config.yaml
n_layer: 13
d_model: 576
n_head: 9
n_kv_head: 9
head_dim: 64
d_mlp: 2304
vocab_size: 37265
activation: "tanh_gelu"
norm: "layernorm"
norm_place: "pre"
norm_eps: 1e-05
positions: "learned"
qk_norm: false
attn_scale: 0.125
bias: "all"
tie_embeddings: true
parallel_block: false
init: "normal"
init_std_qkv: 0.0186
init_std_o: 0.00364
init_std_up: 0.0186
init_std_down: 0.00182
optimizer: "cautious_adamw"
lr: 0.000516
beta1: 0.95
beta2: 0.95
weight_decay: 0.35
lr_head: 0.00551
grad_clip: 1.0
warmup_steps: 203
schedule: "wsd"
decay_fraction: 1.0
decay_shape: "linear"
final_lr_fraction: 0.0
batch_tokens: 131072
seq_len: 512
doc_mask: false
train_tokens: 856600000
steps: 6536
dataset: "wikipedia_en"
Each number is 128 + 32 x the weight over its row's rms, rounded and kept within 0 to 255. Layers, rows and columns count from 0. The size above them is the row's rms in percent of the matrix's.

# layer 4 attention value, 576x576, rms 0.0177, rows 277-319, columns 384-447
size [ 99 103  98  97 100  97  93  90  99 102  99 100  95 103  94  92 107  89  95  94  90 100 103 101  94  98  94  97  94 100 102  94  92 100 101 100  96  95  95  94 102  96 104]
[[155 129 185 116 178 178 119 139 152  82  66 104 121 136 112 133 107 119 121  59 158 116 171 170 105  36 120 111  67 147 107 131 127 138  85  66 101 145 151 141 105 132 109 173 196 203 115  96  99 145 137 116 181 128 160 109 154 133 146  92 158 119 103 114]
 [ 96 108 151 118 165 148 133 196 131 107 121  64 100 147 181 180 136  72 107 139 103  95  69 156  94 111 113  96 100 121 103 143 138  93  59 146 151 105 156 140 101 140 164  24 183 139 144 149 137 142 131  94 202 171 171 163 139 119 158 151 193 158 121 148]
 [175 132 126 123 107 111 141  61 194 170 106  97 122 142 137 169 159 154  16 187 107  96  83 109 163 175 135 129 186  76 156 132 123 119 176 165  71 140 133  75 103 155 105  92 119 125 129 183 155 138 132 120 117 153 145 154  68  75 165 104 196 129  93 139]
 [ 74 129 111 112  75  33 121 105  91 205 125 194 138 198 111 123 108 201 148 120 164 151  78  92 122 187 139 146 121 145 138 145 128 140 164 150 140 128 105 131 161 140 192 113 162  83 115 107 176 103 133 124 138 153  89  85 103  92 125  91 140 100  90 159]
 [140  54 150 133  79  97 123 164 133  96 189 115 115 167 147 104 126  83 190 144 151  78 153 125 145 175 128 121  95  92 119 150  51 103 138 121 158 141  92 207  90 148 144 162  99 159 151 111 133  73 140 158 129  84 138 100 127 153 158 233  46  95 113  98]
 [182  90 125 146  73  85  81  68 108 160 139 130 117 170 169 148 121 144 148 135 163  84  92 108 110 197 142 149 121  87 184 105  96 120  95 136 113 107  65  88 120 124  87 194  71 120 107 154 111 157 150 167 118 112 122 103 165 131 137 168 173  67  87 138]
 [118  91 113 128 111  95  53 118 150 196 126 181 108 159  89 128 102 151 125  95 172 104 100 117 107 145  82 114 125  72  60 170 113 153 182 139 110 187  90 155 209 112 137 110 130 156 121 121 120 165 144 103 168 151 124 149 142  95 163 158 188 166 144 133]
 [110 156 152 117  85 109 102  69  56 154 149 127 155 140  93 121 158 133 101 180  68 152 120  90 149 147  99 148 150 126 105  91 144 134  61 120 108  97 128 116 120 132 171 174  73 104 122 144 134 168 171 166 135 106 106 110 137 133 129 107 167 145 105 111]
 [140 142 167 109  85 128 100 107 119 123 127  81 131 204 123 173 134 146 137 170 132 170 116 159 130 117 117 135 154 151 112 132 126 128 131 163  98 118 144 135  86 148 140 167  76 155 129 147 103 139 138  56 161 115 132  84 135 107 147  65 185 142 206 132]
 [139 141 154 117  85  89  50 144 152 168  78 180  74 116 103  74  80 148 157 135 144 155  83 127 106 100 107 124 113 116 158 120 154 121 187 119 137 117 112 121 100 114 176 120 109 183 115 125 135 144 187  38 175 130 116 123 142  89 149 139 195 137 156 161]
 [129 152 137 135  94 141 150  99 169 154 125 211  95 121 138 122 125 199 190 161 163 111 145 108 100 177  90 114 125 154 136 163 151 127 216  96  96 129 110 150 119  99 124 111 128 126  99 167 172  88 207  81 153 137 133 137 130 148 123 111 149 111 197 160]
 [140 137  80  95  84 141 120 108 114 126 182 130 134 122 145 150 148 144 102 175 108 162 107 142 139  78  65 141 156 124 154 140 124 127  87 109  49 115 107 158 114 138 138  80 141 114 184 113 151 150  79 140 145  94 145 110  55 134 154  97 142  78 143 119]
 [ 96  92 148 133 155 131  88 105 121 187 106 164   0 147 188 135 121 156 135 197 142  72 138 145 166 193 108  98 142 111 144 126 148 147 209 139 172 140 123 102 202 150 130 122 154  95  98 109 102 100 148  67 173 178  68 126 104 137 114 172 140  94 110 119]
 [131 129  90 107 136 151 134  68 156  80 175 154 144 156  99 109 119 119 119 153  77 141 111  82 128 103 144 131  55 116 153 150 123 160  67 125  93 135  86 154  89 165 140 152 161 115 104 107 134 124 172 102  96 105 133  86 164 142 165 157  96 204 106 126]
 [166 142 155 129 140  70 167 177 122  99 123  79 147 103  64 123 182 104 102 102 108  85 122  77 130 145 107 155 148 134  94 147 109 147  89 100  93 121 141 152 101 184  91  65 124 130 169 118  99 151 140 156  77 123 172  96 107 121 183 212 102 187  59 104]
 [172  82  85 155 107 134 152  66 255 133  73 188 104 135 121 101  58 169 127 115 165  83 161 161 109  92 117 161 130 194 152 125 110 122 118 122 117 160  81 161 190 110 143 180 109 105 105 126 139 129 137 112 139 137 121 152 112 130 149  81 137 171 133 162]
 [177 141 101 105 133 145 125 120 140 175 118 103 204 223 143  58 105 132 169 168 137 118  88 110 101 121 108 143 148  88 122 143 167 136 232 111 121 138 152 106 136  61  92 123  88 130 173 103 133 187 127 216 114 148 159  70 106  59  94 156 122 136 153 127]
 [ 92 203 187  90 135 130 155 146 116 116 188 125 148 128  84 166 156  87 104 183 109 201 103  87 115 135 194 136 100 162 110 132 117 130 122  96 146 101 128 104  15 133 173 122 124 151 181 131  89  38 141 128 115 117 198 112 160 140 172 121  60  62 120 125]
 [ 91 132  69 110 125 126 124 149 145 109 234 166 172  90 139 114 168 105  70 165  82 126 125  91 153 111 116 125 172 102  28 176 150 120  66 128 120 167 119 219 112 122 118 103 125  83  89  89  85 160 138 143 171 117 146 106 126 131 146 151 161 162  83  75]
 [159  91 189 131 144 108 150 119  80  69 175 146 118 141 134 139 116 126 147 183 175  92 136 120 108 181 145  85 133 112 136  73 117 115 113 100  59 126 111 191 142  93 168  92 126 160 142  79 126 102 127 198 129  89 119 134 169 129 131 107 170  94 141  99]
 [161  96 126 140 107  92 123 115 124 110 158 127  52 136 144 122 145 115 156 172 152  79  79 153 150 132 147 147 139 103  95 123 113 130 146 141 145  82 102 239 122 124 103 170 109 142 149 114 114 108 178 138  92 129  70 123 147 138  85 106 140 119 120 133]
 [ 88 198 194 109 142 144 139 172 121 138 176  77 138  35 137  95 195 149  96 120 105 123 115 155 160 146 173 180 121 137 126  99 111 115  53 105 169 115 144 102  92 110  95  85 113 170 154 117 150 143 116 127 104 121 102 111  79 177 113 156  61  98 164 106]
 [128 104 189 112 132 136 161  86 131  93 196 108 149 133  77 105 137  87 117 157 113 121 105 116  85  74  93  80  83 115  96 117  70 154 122 126  11 172 120 194 142 152  70 164 153 151 195 135  97 157 133  97 157 117 151 110 154 151 188 134 149 117 121 123]
 [160 162 134 106  95  93 135 100  69 136  71 118  87  95 113  53 144 111  95 129 134 144 173 146 123  42  93 153 104 139 149 132 135 144 123 132  98 138 113  93 145 105 150 133 107 129 155 161 143  96 102 142 148 118 157  97 155 132  95 152 135 166 140 123]
 [124 136  90 137 162 116 117  88 111 121 149  99 154 186 180 171 122 191  75 149 130 123 193 159 162  98 126 138 140  78 161 141  93 135  76 118 138 166  92 138 142 106 211  84 103  35 164 161 100 150 108 101  84 108 127 128 126 171 142 125 108 149 112 100]
 [181 145  28 125 143 182 146 163 102 100 109  26 147 161 176 164 144 100 118 127 137  81 145 154 157  69  59 142 117  98  64 161 164 134 124  79  78 140 177 154 101  70 102  95 115 118 110 120 122 183  59 103 123  88  79 125 108 101 109 132 156 151 150  71]
 [125 133  95 100 178 128 126  85  86 136 173  32 168 116 114 107 165  98 131 127  83 170 152 118 171  87 153 141 164 157  87 137 137 161  70  84  83 193 102  58  59 111 115 100 142 137 111 137 130 144  96  83 155  92 150 147 116 104  93 147 159 178 148 148]
 [136 134  95 124 107 169 142 113 159 124 124 148  57 182  62 170 111 155 117 160 110 136 169 151 106 119 125 113 112 154 171 155 157 135 114 114 106 153  98 108 156 104  85 202 100 155 108 131 134 131 108 105  90 117 112 173  90 147 110 147 174 104 164 134]
 [153 161 208  94 136  91 107 126 117 121 106  94  91  75 114  88 126 163 110 174 113 162 128 152 100 112 158 141 113 100 184 158 150 117 103 151 138 129 128 116 114 194 158 134  95 140 162 133 125 154 138  57 122 107 129 103 180  86 153 118 101 142 200 114]
 [131 105 138 133 127 167  98  99 106  96 147 158 122  94 161  93 117  85 111  80 120 138 113 105 126  93 128 151 145 156 151 129 129  82 179 110 145 102 164 176  93 123 110 195 114  98 166 170 127 113  62 197 132 114 169 179 142 172 160 159  58 133 162 112]
 [ 60 141 135  86  96 123 145 165 179 149 158 117 159 138 122 141 131 131 123  85 102 159 150  39 112 152  57 127  71 114  94 134 164 139 149 102 106 130 131 193 132 103 136 141 140 156 155  66 105 146 119  88 186 103 108 138 135 161 141 145 188 107 141  86]
 [164 239  99  94  81 126 123 186 185 153 141 113 199  98 164  99 143 129  91 149  64 155 160 160 126 114 167 127 109 104 108  95 111 111 107 114 137 131 135 138 107 148 189  55 130 137 116  95 128  84 103 187 128 159 145 163 126 130  74 108 134 132 120  68]
 [114  70 103 164 141  99  86 110 163 152 112 249  98 177  76 121  56 141 126 133 190  99 126 187 166 108 130 124 148 176 175 102  95 132 184 110 147 118  80 127 109  92 136 165 115 107 100 137 134 177 116 134 194 105  97 176 122 140 134  68 106 172 123 102]
 [180  60 116 146 166 136 111  85 111 153 119  87 125 166 116  62 132 159  72 147 154  83  92 119 139 165 142 103 113 133 136 154 121 130 143 121 141 155 115 227 155 122 108 145 102 122 135 109  80 108 117 164 102 131  82 121 122 160 114 122 106  44 172  95]
 [ 81 116 177 146 103 124  86 150  76  58 186 101  89 102 110 144 127 180 142 135 133 124  87  85 163 110 143 139 139 136  66 128 122 153  40 135 139  89 206  81 103 151  97  41 120 108 105 116 155 124 130  67 106 122  78 101 131 122  98 109 146 135 132 141]
 [116 170 143 139 109 135 142 165 116 125 116 151 159 101 106 147 111 109 166 144 116 155 125  68 110 132  80 170 139 124 158 103 145 129 139 144 134 127 137 114 196 130 150 110 141  72 152 135 115 110 122 161 147 135  82 104 138 173 114 146 110 147 130 123]
 [101 146 191 165 115  88 148 113 161 179  54 188  85  79 108 101 103 130 109 134 152 126 114 175  95 142 116 147 126  90 130 168 105 128 190  97 158 143 119 166 210 225 146 183 185 107 120 131 109  71 122 207 154 109 156 134  88 143 145 164  85  78 120 155]
 [154 167  97  89 129 153  83 168 141 136 110  38  75  82 220 125 126 111  88  98 165 108 125 131 152 144 171 171  98 161  77 154  85 130 113  51 120 113 125  85 144  88  92  55 135 199 101 121 117 113 127 141 163 140 146 129 138 146 123 167 117 169 129  98]
 [102 114 106  98 199 136 107 193 212 104  68 111 137 115 164 176 128 109  81  68 190 122 111 127 149 113 134 110  85 130 139 159 138 116 103 105 150 108 140 207 116 159  53 139 170 108 118 113 120 149 118 108 155 119 130 203 151 153 133 119  73 134 122 130]
 [131 212 141  99 145 131  89 126 175 174  59 113  95 105 185 149  80 176 119 168 142 111 136 158 214 171 166 101 115 150 145  99 108 160 162 141 110  68 124 115 112 165 147 113 100 155 149 204 137 141  65  95 175 190  77 152 132 130 123 144 149 147 130 112]
 [ 71 122 156 125 112 165 113 175 111 157 113  99 115 128 134 147 151 116 133 109 118 142 119 156 164  20 107 125 123 105 114 160 132 129 104 162 147 105 120 129 113  87 123 123 109 168 145 100 128 118 171 133 134 143 118 101 107 146 146 184 124 118 136 140]
 [ 94  26 169  97 115 103 134  89 112 139  77 135 104  75 106 143 143 160 100 149 130 129 100 120 130 130 157  88 145 131 129 112  84 113  73 142 176 108 107  87 119 133 108 185 127  87 143 116 132  69 118 109 139 121 167 181  97 127 125 147 153 142  65 156]
 [ 97 114 190 138  74 144  85 201 137 147 160  92 120 125 148 198 115 136 169  93 154 168 149 166 124  93 112  94 165 126 112 125 167 116 144 143 161 126 108 132  94 178 161 113 194 163 146 125 136  97 138  41 119 106 117 160 133  99 117 108 176 154 163 149]]
# layer 4 attention output (transposed), 576x576, rms 0.0148, rows 277-319, columns 384-447
size [ 94  91  96  84  97  97  83  72  95  95  96 100  93 101  88  84 103  79  80  95  82  91 101  92  90  87  87  88  83  95  95  86  78  94  89  97  92  93  95  87  95  97  99]
[[123 156  17 167 115 133  55  97 108 151 171 152 109 129 114 132 120 152 105 217 156  68 138 148 107 114  83 141 157 116 125 155 134 120 144 160 107 136  88 136 156 120 134 119  58  47 142 115 118 103 115 167 127 133 112 153 155 120 135 105 142 169 184 104]
 [128 141  76 197 138  51  90 110 122  96 150 124 185 125  71  86 132 147 145 110 123 156 166  60 100 153  97 125 127 130 114 139 144 124 217 124  49 130  90 100 172 115  58 236 116 146 133 145 177 117 148 215 154 108 162  89 173 156 114 107 109 131 118 146]
 [123  99 153 170 152 112 106 188 112  94 150 137 109  88 156 171 144 117 208 115 133 161 136 111 150 169 177  85 115  99  93 101 136 138 152 122 166 168 151 157 148  97 140 138 136 116 165 138 110 113 166 147  95 129 113 117 173 205 128 135  95 145 106 126]
 [171 169  92 172 166 128 118 135 136 126 202  91 136  78 131  81 127 109 103  83 133  86 158 125 106 118 159  89 125 122  99 144  62 110 111  99 110 118 146 163 132 160  62 146 119 132 126 172  52 102 154 163 150  90 164 104 144 199 143 146  98 142 183 149]
 [ 75  42 138 130 151 117 122 115 127 148  81  86 126 131 144 167 156 170  92  85  95 132  92 195 126  93 190 193 107 140 119  62 132 145 121  98 101 105 149  68 130 143 106 125 166 100  99 151 179 170 138 115 138 129 124 110 120  91 114  88 151 122 200 165]
 [108 102 222  73 114 179 137 171 178 109 124 146 122  86 153 147 153 139  82  63 160 172 113 151 130 114 139 117 147 134 142 129  89 153  92  74 131 153 125 134 102 155 158  50 151  55 150 105 150 114 164  59 119 144  95 107 159 205 104 162 113  71 219 105]
 [140 204 153 171 153 136 219  79  99 115 116 109 136  96 129 160 136 118 122  56 106 159 140 160 128 107 148  77 155 116 160 121 135 151  78 118 184 117 171  94  97 155 150  91  98  86 159 126 105 163 153 167 104 110 133 141 126 139  91 121  44 154 134 141]
 [118 149 183 127 129 149 104 180 193 150 126 120 108  99 143 189 147 145 206 130 121 175 139 149 177 146 137 131 133 114 143  83 128  89 194 104 153 157 149 125  85 108 106  80 176 126 148  54 165  91 109  85  92 166 109 139 112 138  73 194 118 112 132 117]
 [109 119 164 153 134 138 139 118 124  92 142 176 108  92 170 153 123  95 115 114 162 142 128 120 193 153 149  64 114 123 144 122  80 106 132  94 193 146 100 129 143 122 113 194 133 119 110 123 110  97 160 201 148 162 134 142 154 159 139 142 101 180  57  87]
 [153 133 103 164 194 139 168  99 111  84 148  87 178  95 108 175 138 146  81 122 127 127 138 119 135 125 179 106 151 147 115  94 140 125 108 119 129 151 142 144 158 151 143 193  90  26 115  66 143 126 136 231 113  80 125 125 140 126  62  93 101 182 146 102]
 [123 140  85 110 147 119 127  77  68  71 103 114 141 141 105  83 126 124  24  82 145  75  91  98  88 128 140 149 153 116 142 138  92 127  78 112 160  92 151 141  61 147 104 121 144  89 140 100  83 182 208 194 133  70 111  71 153 195 162 156  94 124 138 114]
 [108 124 126 105 157  95 161 142 149  82  97 128 115 114 158 193  88 129 119  94 168 108 153  89  74 182 111  96  80 103 106 160 143 144 120 142 195 108 155 109 119 136 167 139 125 136  65 188 101 122 169 111  85 114 161 115 179  95 118 121 145 167  30 150]
 [141 135 108 163 126 113 176 101 144  65 169 121 255 140  70 136 121 112 120  72 117 154  99 122 140 115 178 120 151 132 123 118 106 132  98 110  97 135 103 181 101 143 104 102 135 145 178  62 143 195 141 173 113  46  66  92 119 151 167 108 115 147 195 122]
 [134 104 175 145  95 124  82 152 103 177 143 133 142 129 173 111 125 130 124 122 167 109 163 130  99 132 164 168 138 154 114 176  96 105 113 108 151 196 123 100 138 138  98  98 129  90 155 160 130 125 117 105 116 155 145 147  78 178 124 149  90  82 168 141]
 [ 99 100 125 172 118 129  52 158 184 152 126 152  66  82 183 159 158 163 124 158 122 157 142 173 137 167 148 151 130  94 134  99 136 114 166 117 126 154 130  95 151 112 130 156 141 120 102 193 153  64  90 122 172 144  79 155 152  94 111  76 107 107 140 117]
 [114 160 141  51 120 130 132 120  59  99 146  95 180 164  84 121 136 104 104 107 137 159 126  38 106 124 116 116 125 146  92 154 133 104 114 126 119  85 164 115  60 161 140  65 126  96 204  81 143 216 171 148  97 114 165 100 170 180  92 195 100 122 149 144]
 [ 79  95 187 112 147 138 121 149 140  78 123  90 106  36 122 208 189 141 157 109 122 131  83 182 128 142 124 133 126 103 119  85 113 130  74 110 104 140 146 101  97 121 206 120 165 165  95 186 120 120 133  51 183 137 114 124 159 111  94  93 109 104 107 136]
 [104  71  93 176 121 138  44 145 165 128  90 159 173 123 170 123 141 104 138  77 104 126 158 106 168 168 147 107 112  98  99 123  91 149 159 138 125 138 149 164 191 153  85 168 119 142 127 132 128 103 134 141 149 118 126  98 115 144 108  75 181 130 135 120]
 [139 114 131 172 129  87  62 110 142 195 108 142 106 129 144 115 132  97 193  90 124 180 110 204 117 137 131 138 115 114 159  72 168  98 170 131 122 131 132  56 159 126  87 111 101 153 171 128 138  98 128 133 111 113 115 174 111  89  80 128  91 122 104 157]
 [ 94 102 129 187 110 131  99 139 168 163  41 110  86 151 148  84 145 178 117 110 114 160 134 151 119 105 170 152  87 152 132 148 100  99  57 125 154 152 116 103 106 178 102 138 112  73 114 117 168 147 143 131 115 146 139  83 129 136 167 156  45 156 139 142]
 [125 133 138  83 131 121 166 155 134  80 128  77 205 103 146 137 136 127 159  95 176 123 162  64 118 163 113  78 125 140 153 158 175 166 135  94  56 139 126  70 117 142 120 116 108 106  97 181 111 169 112 138 137 135 210 107 153 115 106  74 155 195 135 179]
 [137  57  56 135 122 108 132 152 108 135 102 167 111 158 140 108 124 117 115 141 157 117 163  81 123 129  51 153  87 124 107 134 159 151 181 159  67 106 128 146 156 135 150 218 142 145 109 148 124 134 136 162 152 148 144 102 146  86 156  14 241 141  92 128]
 [ 96 165  62 141 102 102  76 135 146 166  69 169  52 147 185 154 140 151  88 149 172  86  98 176 140 118 170 188 151 122 136 148  98  91 100 134 148  78  99 130 122 136 158  68 122 108  98 147 127 101 154 155 150 179 106 144 134 141 112 118  78 138 124 122]
 [ 90 116 154 113 169 172 142 164 168  67 136 115 119 100 137 210 121 191  92  97 196 138 114 146 130 175 114 165 125 101 125 147 129 145 128 136 186 115 146 144  47 139 169  98 115 133 117 189 164  79 165 130 104 132 121 116 103 102 119  58 136 183 106 123]
 [142 136 167  97  78 152 126 173 136 172 173 146 138 122  99 163 104  99 165 151 145 227 129  64  97 151 124 135 136 125  64 108 116 148 176 113 133 132 165 136 138 116  77 195  85 145 122 106 116 127 135 192  97 137 140 167 112  88 145 133 109  85 121 151]
 [106 131 180  81 134 148 120 140 146 115 196 186 117  66  86 158 123 167 119 128 144 190  66 146 112 181 116 116 126 103 109 146 165 167 101 156 135 122 141 109 138 114 129 137  51 138 147 188 110  68 113 149  91 168 196 196 144 149 126 112 129 118  56 115]
 [151  99 213 137 141 120  59 134 139 138 121 196  73  99 129 157 115 166  84 150 123 131 119 137 163 186 125 113 118 120 155 123 120  97 177 104 200 152 145 151 144 105  79 193  96  76 137 129 160  86 136 165 142 123 134 161 111 140 133  95  99 117 137 119]
 [140 150 143 144 112 131 175 182  95  43  91 151 113 111 180 175 120 113 113 110 166  98 145 120 127 160  85  87 121 182 138 111 120 132 117 103 190 156 137 113  84 166 200  62 138 122 151  57 173 138 166  76  99 129  88  88 159 148  97 154 116 152 153  94]
 [133  80 101  93 114 147 120 148  98 130 121 169 120 226 177 177 135 114 116 108 135 126 135 111 185 146  97 140 123 171 117 108 177 109 161 143 160 144 106 160 141 141 130 141 106 126  87  70 233 112 179 168  95 140 126 111 121 157 136 146 177 124 116 104]
 [ 90 136  83 114 115 115 185 188 137 116  51  97 140 135 169 142 119  97 124 131 171 120 116 182 147 110 107 118 117 164 107 116 153 142  91 100  83  94 109  67 118 157 209  85 143 202 112 140 141  91 152  74 142 100  78 117  67  81 130  62 180 114 121 134]
 [128 131  90 168 165  84 110 107 112 145 112 166  25 102 106 113 151 159  99 128 149 101 131 158 134  72 184 138 137 120 134  82 107 110 112 135 123 102 159  41 136 162 129 149  94  89 107 151 133 140 147 196 130 110 137 124 166  68 120 104  80 146 141 124]
 [ 62  92 140 123 152  98 146 135  79 146 110 122  50 160 149 138 124 102 121 131 149 109 123  98 121  83 104 118  73 106 140 159 150 151 149 151 130 134 143  84 193 114  86 167 111 146 133 185  83 114 134  93 138 154 183 125 141  91 128 112 167 149  79 167]
 [169 186 140  95 109 147 155  99  70 123 132  41 148 107 127 117 149 153 155 110 117 125 122  45 102 108 143 100 148 119 108 130 102 105 101 125 131 131 156 124 109 122 164  91 110 122 129 140 125 166 152 109 108  96 143 132 122 149 146 190  96 129 136 154]
 [117 157 172 135 128 102 101 176 146 125 162 132 105  60 181 179 149 146 128 164 149 171 135 144 174 190 164 136 128 132 133  68 161 152 154 116 105  59 175 134  89 131 174 130  91 156  92 147 128 126 142 112 128 135 179 146 162 100  84  69 116 120 105 157]
 [145 124  66 121 182 107 113 107 169 138 142 112 159 129 103  79 108 114 119  92 124 142 163 112 135 131 117  81  75 113 106 117 115 139 220 136 113 119  98 169 150 129  67 230 128 138 114 176 104 107 136 243 132 119 225 133 132 127 158  64 176 174 140 144]
 [125 139  61 142 131 122 172 122 143 134 157 154 100 153 132 136 140 147 117 127 123 135 163 145 129  86 111 170  88 155 151 108 121 141  92 129 103  82 118 100  99 136  88 116 152 190  93 143 129 145 100 117 110 137 159 144  99 108 202  94 166 111  76 152]
 [141 116  36 119 139 100 183 108 103  87 154  93 147 134 136 124 148 152 137 104 157 113 132 152 136  80 131 153 103 127 110 112 147 146 101 120 148  95 103 126  92  67 201  49 142 175 167 142 167 163 190  46  93 120  48  73 136 144  99 154 140  94 120 120]
 [135  46 117 148 164 108 122  96 105  85 135 126 154 130  94 127 143 180 123 137 106 124 116 151  91 132  91 136 119  83 134 109 188 144 122 152  94 162 107 137 151 132 122 188 117  34 153 122 155 147 128 147 158  75  94 125 163 104 104  48 165 125 149 138]
 [103 156  89  97  89 110  96 119  76 143  95 153 184 119 127 112 132 114 172 193 129 149 120 105 139 166  79 128 113 157 150 125 168 132 127 173  83 144 123  39 153 144 134 106  98 142 126 128 126 129  99 161 166 135 160 173 117  94 120  59 175 152 122 125]
 [118  98 161 127 142 154 206 127  93  26 120 123 130 156 100 158  96 121 124  65 166 147 112  40  86 127  79 113 154 123 151 162 140 166 119 188 144 153 158 159 168 139 130 112 170  84 131 114 133 151 206 137  87 112 167 121 127 122 134  93 141 127 163 126]
 [144 147 156 142  94 121 218  80 134 104 136 157 168 156  99 135 140 144 134 136 155 110 123  79  70 133 102  95 156 126 120 168 176  89 125 158  83 101  74 141 153 117 123  98 188 100  79 156 139 111  64 114 141 102 169 160 121  95 127  57 159 180 122 154]
 [164 138 152 148 107 136 182 160 132 114 140  75 192 147 127 106  69 110 146 100 194 129 201 138 116 100 133 111 126 151 124 119 120  75 112 105 121 120 114 133 134 139 144  96 167 157 103 134 112 127 126  91 148 131 134 153 103 148 132 126  66 152 197 117]
 [169 170  87 164 122 102 145  52 103 125 180 145 174 201  61 108  81 106  61 125  98  72 134 126 101  99 141 134 142 182 147 128 118  93 118 115 123 127  90 101 210 150  91 186 108 104 110  86 153 143  97 193 114  97 146 125 118 134 162 174 138 104 102  91]]
# layer 4 attention query, 576x576, rms 0.0245, rows 320-329, columns 384-447
size [ 98  90 108  87  95 114 100  91  96  90]
[[166 102 153 135 141 103  93 168 114  71 187 128  69  69 177 152 110 128 119 148 105 158 112 155 104 101 175  92 116 173 104 129 134  93 141  50 146 134  94 136  69  95 126 141 174 150 161 110 172 147 160  72 139 100 112 161 153  75 134 153 169  39 150  41]
 [106 124  95  90 119 111  97 125 133 183 114 169 127  90 109 101  99  93 106 150  59 153 139 107 148 150 182 121 155 129 133 149 123 118  86  92 130 144 139 171 130 150 124 153 154 101  89  71 153  94 107 171 167 109  97 108 110  81 176 164 176 104 116 134]
 [130 139 188 168 169 150  88 129 173 176 109 116 117 150 149 118 127 155 124 126 122 124  86 154 156 131 119 148 137 135 145  89 113 134 180 130 145 140 150 178 179  99 165  94 106  82 105 167 119 118  51  94 108 138 135 172 149 155 151 181 100 125 147 153]
 [164 126  39 135 119 168 136 101 100 124 136  77  69 178 138 111 121 170 116 116  93 112 124 139 131 164 133 150 115 118 107 151 158 141 112 129 150  71 139  81 133 112  80 182  91 139  73 162 188  61 219 116 135  88 122 132  88 142 128 122 165 153 124 159]
 [162 140 159 146 137 136 110 134 192 172 115  97 169 139 123 186 129 109 135 136 121 135 135 113 113  92  76 133 167 141  95 116 132  78 182 117 141 125 128 180  99 129 159  82 106 103 100 140  96 146  97 113  98 144  64 203 125 131 131 154 125 123 195 122]
 [122 122 101 119 143  95 132 156  82 134 147 138 106 101 113  68 127 129 121 163 111 147 161 147 155 134 154 125  99 128 167 139 112 113 102  72 162 130 135  93 147  99 123 106 162 203 117 134 172 118 153 122 155  88 126  97 122 106 161  46 192  89 111  89]
 [ 88 124 127 135 144 140 105 107 150 155 118 101 159 180  96 121 126 177 123  80 167 123 110  81 133 168  95 146  97 115  84 169 143 128 167 125 143 134 105 136 154 137 102 137  95 117 102 166 118  92 164 135  91 170 155 124 100 166 121  96 104 172 105 122]
 [ 72 109 120  69  51 160 105 146 158 146  95 122 121 165  72 132 154 152 148 120 133 140 148 147  69 117 122 131 113 142 151 149  94 135 127 173 135 158 102 139  91 107 234 173 111 146  97 150  97  84 187 141 129 177 140 175 234 108 129 139 103 153 157 134]
 [119 147 145  95 175 150 156 115 135  94 219  51 145  60 154 107 117 131 182 148 119 111 117 135 149  86 127 112 147 163 129 121  83 147 114 111  96 161 128 187 159 105 188  60 176 128  78 152 153 114 126  98 174 155  96 120 151 135  87 204 122  96 152 148]
 [100  54 124  96 111  93 121 133  71 140 127 136 124 172 151 122 138 129 141  73 145 165  84  94 114 133 115  84  70  97 166 140 131 107  86 114 144  86 139 107 101 170  41 210 183 128 111 154 104 132 161 173  99  67 155 117 121 126 143  54 149 142  93 134]]
# layer 4 attention key, 576x576, rms 0.0211, rows 320-328, columns 384-447
size [ 95  97 109  95  98 104 109 104  99]
[[164 149 130 163 150 132 146 147 154 144 110 116 128  88 112 148 145 133 140 139 117 194 143 161 178 148 137 103 163  93 128 131  89  42 186  97  82 130 121 185 115 105 151  95 132 130 158 117 135 169 191 139 158 103 118  48  49 109 102 113 145 133 108  68]
 [179 129 133 143 123  94 124 172 174 115  79 153 111 108  81 132  98  66 150 182  79 143 143 198 171 105 151 142 133 182 167  95 145 123 124 137  87 149 135 162 121  97 124  98 152 102 121 133 112 136 148 175 109 143 144  96 149 145 113 157  90 124 130 112]
 [133 158 123 128 100 107  96 148 108 123 177  84 116 138  99 142 135 176 146 123 129 139  88  89  60 135  78 201 163 157 103 140 115 162 153 110 145  98 107 143  78 139 162 175  61 195  84  70 173 126 144 192 149 145 113 112 127 123 169 133 128  83 144 154]
 [105  86 163 156 140 153  94  76  94 163 122 118 107 190 111 113 102 143 127 140 156 120 109  73 149 123 149 120 146  86 134 102  67 128  86 119 152 127 155  88 115  97  85 129  73 140 131  49 164 116 100 121 153  85 135 115 111 131 155 108  98 138 127  64]
 [130 193  86  77  82 104  44 148 139 115 144  54  95 125 166  87 154 148 137  79  80  60 118 113 124 171 100 167 103 137 117 163 124 154 171  64  91  60 104  70 101 128 116 143  68 193 138 127 156 129 104 147 169 146  74 128  77 117 125 185 143 147 169 136]
 [136 130 159 162 152 170 160 118 164 150 118 126 149 180 107 141 102  86 174 147 144 143 142 128 141 102 143 124 148 165 156  92 106 123  93  92 154 120 120 120 134 160 110  97 157 123 181 126  84 136 154 130 152 107 110  69 118 135  77 123 134 132 124 168]
 [ 85 159 123 133 103 126 170 117  83  70 142 129 164 176 116 139 117 168 112 133 132  84 100 214 107  73 123 133 135 147 114 111  80 171 157 120 155 163  62 135 145 154 121 115 118 162 111 141  86 100 123 172 119 168 160 119 131  97 145 164 121 109 144 130]
 [100 153 138 129  63  99 147 145  98 102 117 156 140 172 128 166 116 195 154 129 157  46 114  89  89 163 142 120  70  61  99 137  97 153 144 133  88 139 109  89 121 127 139  78 161 129 111 130 154  95 161 157 113 116 154 112 146 130 150 124 129 128 152 122]
 [196 136 120  95 131 131  65 167 166 119 140 149 104 128 169 127 167 141 142  91  96 139 123 110 124 148 157 126 137 123  92 109 142 122 110 118  72 112 160  86 113 164  96 151 151 101 120  65 159 105 137  85 118  59  81 137 126 106 175 102 131 119  76 133]]